From a checkpoint of a small transformer trained on Wikipedia.
Size: 9 layers, width 128, MLP 512 GELU, vocabulary 2048, 2.69M parameters.
Architecture: LayerNorm before each block, learned positions, biases on query, key and value.
Training: a variant of Adam for these matrices, 153M tokens, 6392 steps.
Each number is 128 + 32 x the weight over its row's rms, rounded and kept within 0 to 255. Layers, rows and columns count from 0. The size above them is the row's rms in percent of the matrix's.

# layer 5 attention value, 256x128, rms 0.0828, rows 191, columns 0-63
size [ 88]
[[ 72 153 113 122  71 127 156 167  93 168 112 116 113 116 117 129 147 118 153 120 191 109 182 225  94 106 155 157 144 158  98 149 144 164 125 169 140 131  90 188 156  51  86  96 125 117  84 183 127 171 107 116 113 103 133  46 109 116 143  79 144 160  80  58]]
# layer 5 attention output (transposed), 256x128, rms 0.0764, rows 191, columns 0-63
size [ 92]
[[156 147 125 164 144 177 141 109 165 114 137  70 150 164  95 153 134 142 138 108  77  93 139 123 162 145 121 108  53  98 184 114 106 115 154  83  81  97 164 125  97 167 119 126 152 141 114 145  97 135 111 132 161 138 130 160 126  82  79  94 147 139 153  73]]
# layer 5 attention query, 256x128, rms 0.117, rows 192-215, columns 0-63
size [114 159 149 137 132 109 140 127 132 132 138 132 117 120 120 151 116 154 123 112 125 134 126 144]
[[ 74 161 137 134  99 156 107 100 168 137 113 103 100 110 124 147 105 153  75 114 215 145 157 165  99 105 150  77 100 195 125  59 129  99  90 137 107 108 110 113 133 118 148 179 124 129 141 125 227  88 128 126 134 134  64 136  91 143 154  47 128 157 175  85]
 [120 113 100 161  97 132 132  86  77  88 112  77  86 110 129  92 175 169  96 177  99 159  69 152 124 140 161 111  69 119 122 134  76 161 153  78 134  96 182 112 141 105 121 118 118 130 124  85 148 141 108 176 145 155 173 165 134  81 141 159  74  70 192 120]
 [156 110  95  91 127  61  95  91 140 125  99 160 119  96 180 156 154 138 101  81  87 140 118 127 190 138 161 118 121 137  99 158 134 115 141 132 125 141 206 156 129 145 103  51  78 123 192  79 143 196 124 101 102 125 132 133 150 114 106 160 165  76 145 121]
 [106 155 139 113 169 148 147  76 151 152  83 126 126 128 151 142 108 102  89 134 117 147 219 151 136 113 139 128  66 103 119 115 161  87 148 166 126 182  80 103  63 119  89 195 137 146  92 157  89  78 125 193 137 100  80 143 153 179 179 129 121 176 126  99]
 [140 136 165 190 122 158 135  33 113 184  89 116 154 109 141 103 136 140  86 129 115 176 119 167 180 115 107 121  92 111 123 154 110 156 141 107 132 113 151 138 102 140 115 147 123 118 134  99 213  78  86 109 127 106 131 105 101  92 184 173 119  89 219 126]
 [ 66 116 144 113 147 115 120  88 162 124 135 112 110 114 112 108  80 118 129 142 193 148 165  90 156 102 166  72 109 154 168  66 103 163  98 157 149  78 153 122 133 125 144 160 149 131 164 142 217  85 123 112 135 149 103 156  65 149 128 100 147 123 174 118]
 [132 141  90  90 171  98 141 168 118  89 108  87  99 122 175 145 154 159 121 134 109 127 134 125 124 137 180  61 146 127 156 172 128 102 119  90 114 184 167 103 128 113 145 122 144 153 152  78 102 120 110 147 115 159  58 123 151 112 130 130 133 102 134 149]
 [103 132 118 115 178 108 138  88  43 121 132 110 128 130 146  93  91 124 157 196 175 109 117 123 175 157  70 113 108 116 104 141 129 195 122 170 132  89 145 133 126 126 165 101 154 104 129  84 225  51 106 195 125 136 146 145 144  52 158 124 124  81 150 135]
 [143 130  77  33 111 107 130 129 109  71 133 113 138  94  91 157 139 150 107  93 134 105 159 142 139 185  97 137 138 118 114 159 145  92  97 136 105 140 116 100 149 138  86 149 151  95 130  56  77 108 155 181 159 160  38 105 143 142 141  74 143 142  73 130]
 [158 102 122 187  93 139 149  95  88 150  94 172 164 156 116 182 150 114 120 102  49 127  82 169 149 127  82 136 113 119  71 165 150 135 150 131 114 138  97 154 110 111 111 101 134 142  93 132  67  82 156 160  87  95 150 139 150  96 126 124 141 137  98 138]
 [125 179 163 112 126 154 120 148 115 113 154 136 157 148  92 105 137  98 108  65 121 136 218 142 183 136 127 148 123 119  89  83 146  81  44 161 137 181  99 123 110 172 153 151 161 194 116 120 125 133  99 144 110 101 100  95  95 135 186 131 142 175 177 127]
 [133 123 189 171 193 147 146 131 131 127 159 113  80 133 121 107 141  83 157  97 138 136 151 108 181 121 112 162 117  70  70  98 129 183 110 126 194 125  90  95 127 136 145 127 121 161 131 160 114 136 139 181 134 118 168 136 168 129 142 132 108 113 134  93]
 [120 146 109  78 103 117 168 129  74  96  86 122 152 127 131  93 127 121 146 156 132  94 155 168 155 181  91 221 149  96  99 168 129 117 168 141 116  88 118 114  59 100  45 138  99  82 127 175  72 122 144 139 144 168 160  89 167 121 153 151 149 115 108 112]
 [189 126  81 147  88 156 101 131  77 161  91 131 117 151 100 144 167 124 154  98  51 175  85 134 173 148 136  98 106  95 153 180 123 113 137  87 122 116 105 134 138 106 147 154 131 148 109 119  30 122 146 152  95 124 118 117 176 127 145 103 113  95 102 149]
 [124 150 195 107 206 110 132 145 158 133 172 126 102 141 114 111 139 101 106 121 181 113 178 183 138 102 105 119 138 111 116 112 142 156  93 119 175 187  64  79  97 126  99 214 170 165  92 172 129 103 115 144 160 131 104 121 101 175 129 107 163 192 164 123]
 [121 118  83 100 125  95  84  31  72 106 100  93 122 127 182  97  85 164  85 132 160 121 168 199 132 160 130 140 140 107 123 125 143 136 163 113 124 129  97 110 100 150  79 185 116  92 114 151 123  84 135 140 164 127 110 104  99 140 163  78 141 127 165 147]
 [101 107 131 136 100 160 175  95 103 154 152 149 142 114 102  76  78 121 149 150 150 125 174 176 122 173 133 150 166 102 125 137 139 172 153  96 128 101 103 117 153 130  87 157 138  86 154 240 162  78 149 125  71 101 138  85 126 114 138 120  98 144 137 140]
 [144 175  40 132 152 140 111 107 150 144  98 109 107 132 138 128  86 134 108 160 112 149 129 161 150 114 130  64  80 115 130  86 130  95 100 141 126  97  63  96 117 118 145 190 118 203  92 158 157  60 117 135 138 146  82 133 144  93 164  76 104 169 194 156]
 [152  82 109 196 109 143 117 129  96 154 162 145 186 133 129 165 117 115 155 111  59 106  76 131 134 149  93 129 119  78 138 133 143 131 201  95 136 150 127 141 108 126  93  90 106 157  93 114 101 147 138 130 143 112 179 106 133  95 142 160 118 126  89 161]
 [ 83 103 178 165 140 133 174 124 171 153 122 127  88  90 130 144 148 154 100 128 169 161 132  78 118 118 172  90  27 149 115 112 131 133 126 103 153 123 162 145 143 172 143 150 140 182 149  67 211 123 136 128 131 103 115 147  97 113  86  90 112 100 196 134]
 [163 108 132 177  80 152 111  69  97 176 145 135 140 127 111 125 135 138 117 137  91 124 145 165 131 152 127 138 121 159  94 140 137 113  95 134  80 135  68 145 170 133 148 201 170 161  41 165  89  70 129 169 132  75 125  82 155  95 137  45  99 163 132 182]
 [164 135 102 191 118 138 164 157 104 140  82 113 125 156 137 146 149 136 154 158  88 102 142  89 121 137 135 129 144 126  64 155 140 167 162 119 124 173 171 135  60 112 142 100 139 141 124  76 110 124 140 162 144  90 159 132  89 131 153 136 150  85 120 160]
 [ 91 160 124 180 143 166 152  98  46 130  82 115 140 147  83 161 129 146 105 130 136 143 171 116 107 118  94 178 147 130  89 117 134 175 110 119  87 169 109 124  80 145 122 128 179 151 140  87 152  87 125 186 177 116 119 111 143 113 200  60 127 155  86 122]
 [ 88 125 142  38 181 129 178 158 168 120 138 118 148 122 181 145 136 120 116 155 132  65  98 150 113 108 103 185 121 146 141 142 165 118 198 128 168 185 178 114 112 102  64 123 143  80 110 113 119 122  96  90 165 170 123 132  91 157  88 170 138 136 132 115]]
# layer 5 attention key, 256x128, rms 0.102, rows 192-214, columns 0-63
size [104 100 117 127 145 117 101 113 101 118 105  97 135 126  99 114 120 139 112 115 119 120 115]
[[ 93 134 118 120 146 152 139 123 135  87 170  68 129 135  79 126 123 133 104 124 135 124 152 133  67 116 184 126 135 112 140 140 111 107 105  80 159 107  94 109 165 144 122 176 160 119 106 176 141  91  59 122 118 163 156 153 150 145 142 103  97 149 152 144]
 [134 144 126 113 136 216 137 108 138  99 143  42  97 133 154 139 158 100 138 131  77 107 150 137 111 149 134 143 122 133 154 128 118 109 136  69 184 105 121 156 176 113 106 143 156 146  98 130 124 127  84 106 138 202 144 173 128 112 127 132  85 115 118 154]
 [161 111 112 107  88 128 133 103 131 124  80  96 131  88 198 111 118 216 136  94 119 147 120 108 127 134 147 148  93 121 130 155 125 125 134 122 139 138 198 176 128 124  84 105  95 121 111  58 101 134 141 129 118 151 138 123 124 194 117 157 177 132 126 103]
 [107 129 130 130  92 109 122 158 126  99 105 138 216 156  92 113  88 159 115  86 168 120 162 159 146 105 116 124 178 143  80 102 157 115 143 150  85  98 131  70 100 153 118 135 160 120 134 137 154  67 124 122  94  74 103 124  98 106 175 101 199 196 132 105]
 [162 194 153 162 121  98 114 100 118  91 153 109 125  95 129  62 138 127 160 113 114  94 164 149 193 134 137 104  86 113  92  78 114 191 178 135 130 126 108 165 156 161 131 141  82 124 141 134 180  57 159 146  87 110 129 135 123 101 186 131  79 110 155 158]
 [148 189 153  82 190   4 106 171 121 137 168 207 109 143 116  88 102 115 109 125 174 150 172  96 131 156 131 102 148 113 125 123  90 127 139 160  87 112 167 109 129 136 162 162  80 124 139 135 153 106 115 126  79  80 115 124 140 159 156 118 180 101 188 139]
 [106 130  83  97  82 208 131 117 142  98  71  36 122 163 143 138 150 137 121 169 110 104 124 127  92 138 155 175 104 161 165 149 110  94 124  72 192 124 139 121 131 114 124 169 138 134 108  78 117 133  90 120 146 184 120 174 129 139 121 149 108 137 128 108]
 [142 137 180 140 183  72  85 130 106  95 171 116 134 144 136  72 178 167 104 150 126 111 152 136 175 145 152 128 143 111 128 131  80 210 138  99  95 153  91 120  64 124 157 140 109 126 189 140 117 113 160 140 149 115 113 105 101 121 130 133  78  57 188 133]
 [ 85 110 119 140 116 214 129  98 132 119  88  25 117 177 165 153 135 120 120 147 101 119 120 150  88 105 168 193 137 154 136 139 111 119 112  82 204 133 127 123 114 106  99 142 167 121 108 146 121 149  55 126 138 196 149 175 120 122 175 157 106 138 150 108]
 [146  98  96 163 100  95 128 122 139 171 124 141 170  64 138 115 144 163 116 105 109 143 133 169 162 121  73 118 123 127  80  98 164 144 145 161  82 140 125 141  92 126 114  81 103 128 105  99 118 148 164 132 118  86 123  80 122 108 175 146 128 152  89 139]
 [144 151 132 166 115  71 125 138 115 157 119 160 135 125 111 135  57 135 140 106 189 123 143 133 151 103 155  96 162 129  76 117 133 163  87 186  83 117 145 104 110 135 101 106 128 128 172 138 172  93 158 166  96  77 105 126 146 137 156 107 174 130 104  91]
 [179 143 138 117 151  57  83 127 117 146 162 234 122 134 111 103 102 128 135 136 184 124 123 143 180 121 108 110 155 104  68 116 118 158 112 184  61 164 162 134  84 130 153  89 131 124 147 108 132 122 141 141 125  70  90 111 114 127 139 123 181  92 142 136]
 [ 81  98  83 115 177 164  85 104  99  85 100  91 132 129 178 159 112 137 118 124 105 131 140 146 146 120  92 177 140 132 153 136 156 166 211 139 152 155  99 100 131 130 111 129 181  98 142 120  60 126 123 152 128 145  94  94  94 103 168 180 137 112  96 121]
 [114 129  47 125  71 177 115  66 186 169 126 105 158 115 147 150 148  75 124 172  53  89 110 126 151 158  55  93 126 145 103 141 143  97 165 132 145 111 139 159 119  98  99 102 116 127  83 120 110 147 162 128 160 145 127 130 124  68 177 181  55 167 119 112]
 [159 115 133 132 172  54 113 121 117 136 108 185 129 124 101 122  75 105 113 161 210 125 121 142 168 126 115 105 140  89  72 112 144 123  93 174  50 142 150  91  68 138 179 109 110 128 151 155 142  97 139 149  95  75  93 159 125 133 132 103 197 109 159 130]
 [116 145 132 110 126 168 123 101 142  76 123  63 149 118 150 152 163 136  91 128 133 126 126 169 125 132 135 182 130 113 138 125 133 108 181  83 139 101  98 119 175 152 102 133 137 112 101 182 144  77  68 134 120 199 163 142 144 133 151 151 115 122 160 142]
 [ 96 176 137  95 140  79  80 129 110 109 146 147 157 189 131 100 102 106 103 128 159 131 157  96 130 115 116 152 128 156 182 160  96  90 238 202 112  93  72  67 127 147 120 123 137  82  91 184 127 135 145 136 139 155 147 109 119 102 177 117 113 103 136 159]
 [152 140  92 145 104 197 117 102 144 100 141  72 142 140 126 156 163 120  90 153 128 114 139 150 118 149 136  50 134 136 134 137 121 124 101  81 106 123 125  97 168 106 168 152 164 116  81 117 135  55  84 183 106 142 143 146 142 145 109 118 110 172 157 123]
 [165 128 143 157  90 117 154 111 123 155 105 164 147  72 144 113 166 148 130 144  83 132 111 149 183 113  64 122 106 109  78 124 164 180 165 158 123 124 143 151 126 128 146  84 136  98 139 125 108 151 179 134 115  78 146  76 106 119 112 159  87 130 152 136]
 [145 174 151 153 133 112 135 147 123 133 157 110 121 154  90 102 101 123 119  98 113 136 118  97  71 116 148 152 114 115 168  64  88 137  89  80 169  78 192 170 162 122 132 150  91 154 130  90 155  94  89  65 126 130 141 183 140 148 132 120 107 144 177 121]
 [109 134 132 191  61 171 129 124 124 118 164  72 146 161 101 161 160 103  96  92  76 138 130 149  91 132 122 107 129 118 123 103 144  84 126  73 148  87  78 152 116 144 107 101 141 117 102 169 153 118 163 154 102 162 169 163 135  55 165 122  38 165 149 153]
 [146 115 158 152  90 120 118 145  92 125 111 103 167  78 120 139 170 190 138 122 100 102  99 184 183 131  99 115  94 139  73 125 152 123 102  83 144 151 131 137  97  96 132 126 106 131 132  64 100 109 129 156 131  95  92 108 144  88 173 155  93 121 120 119]
 [126 135 169 148 124 223 128 151 108  86 147  33 141 147  80 152 143 138 122  93 110  88 123 188 109  97 170 178 123 121  96 103 136 173 116  94 196  91  69 146 115  99  88 127 139 148 130 128 137 112  81 152 130 145  92 123 123  87 174 144  64 131 137 137]]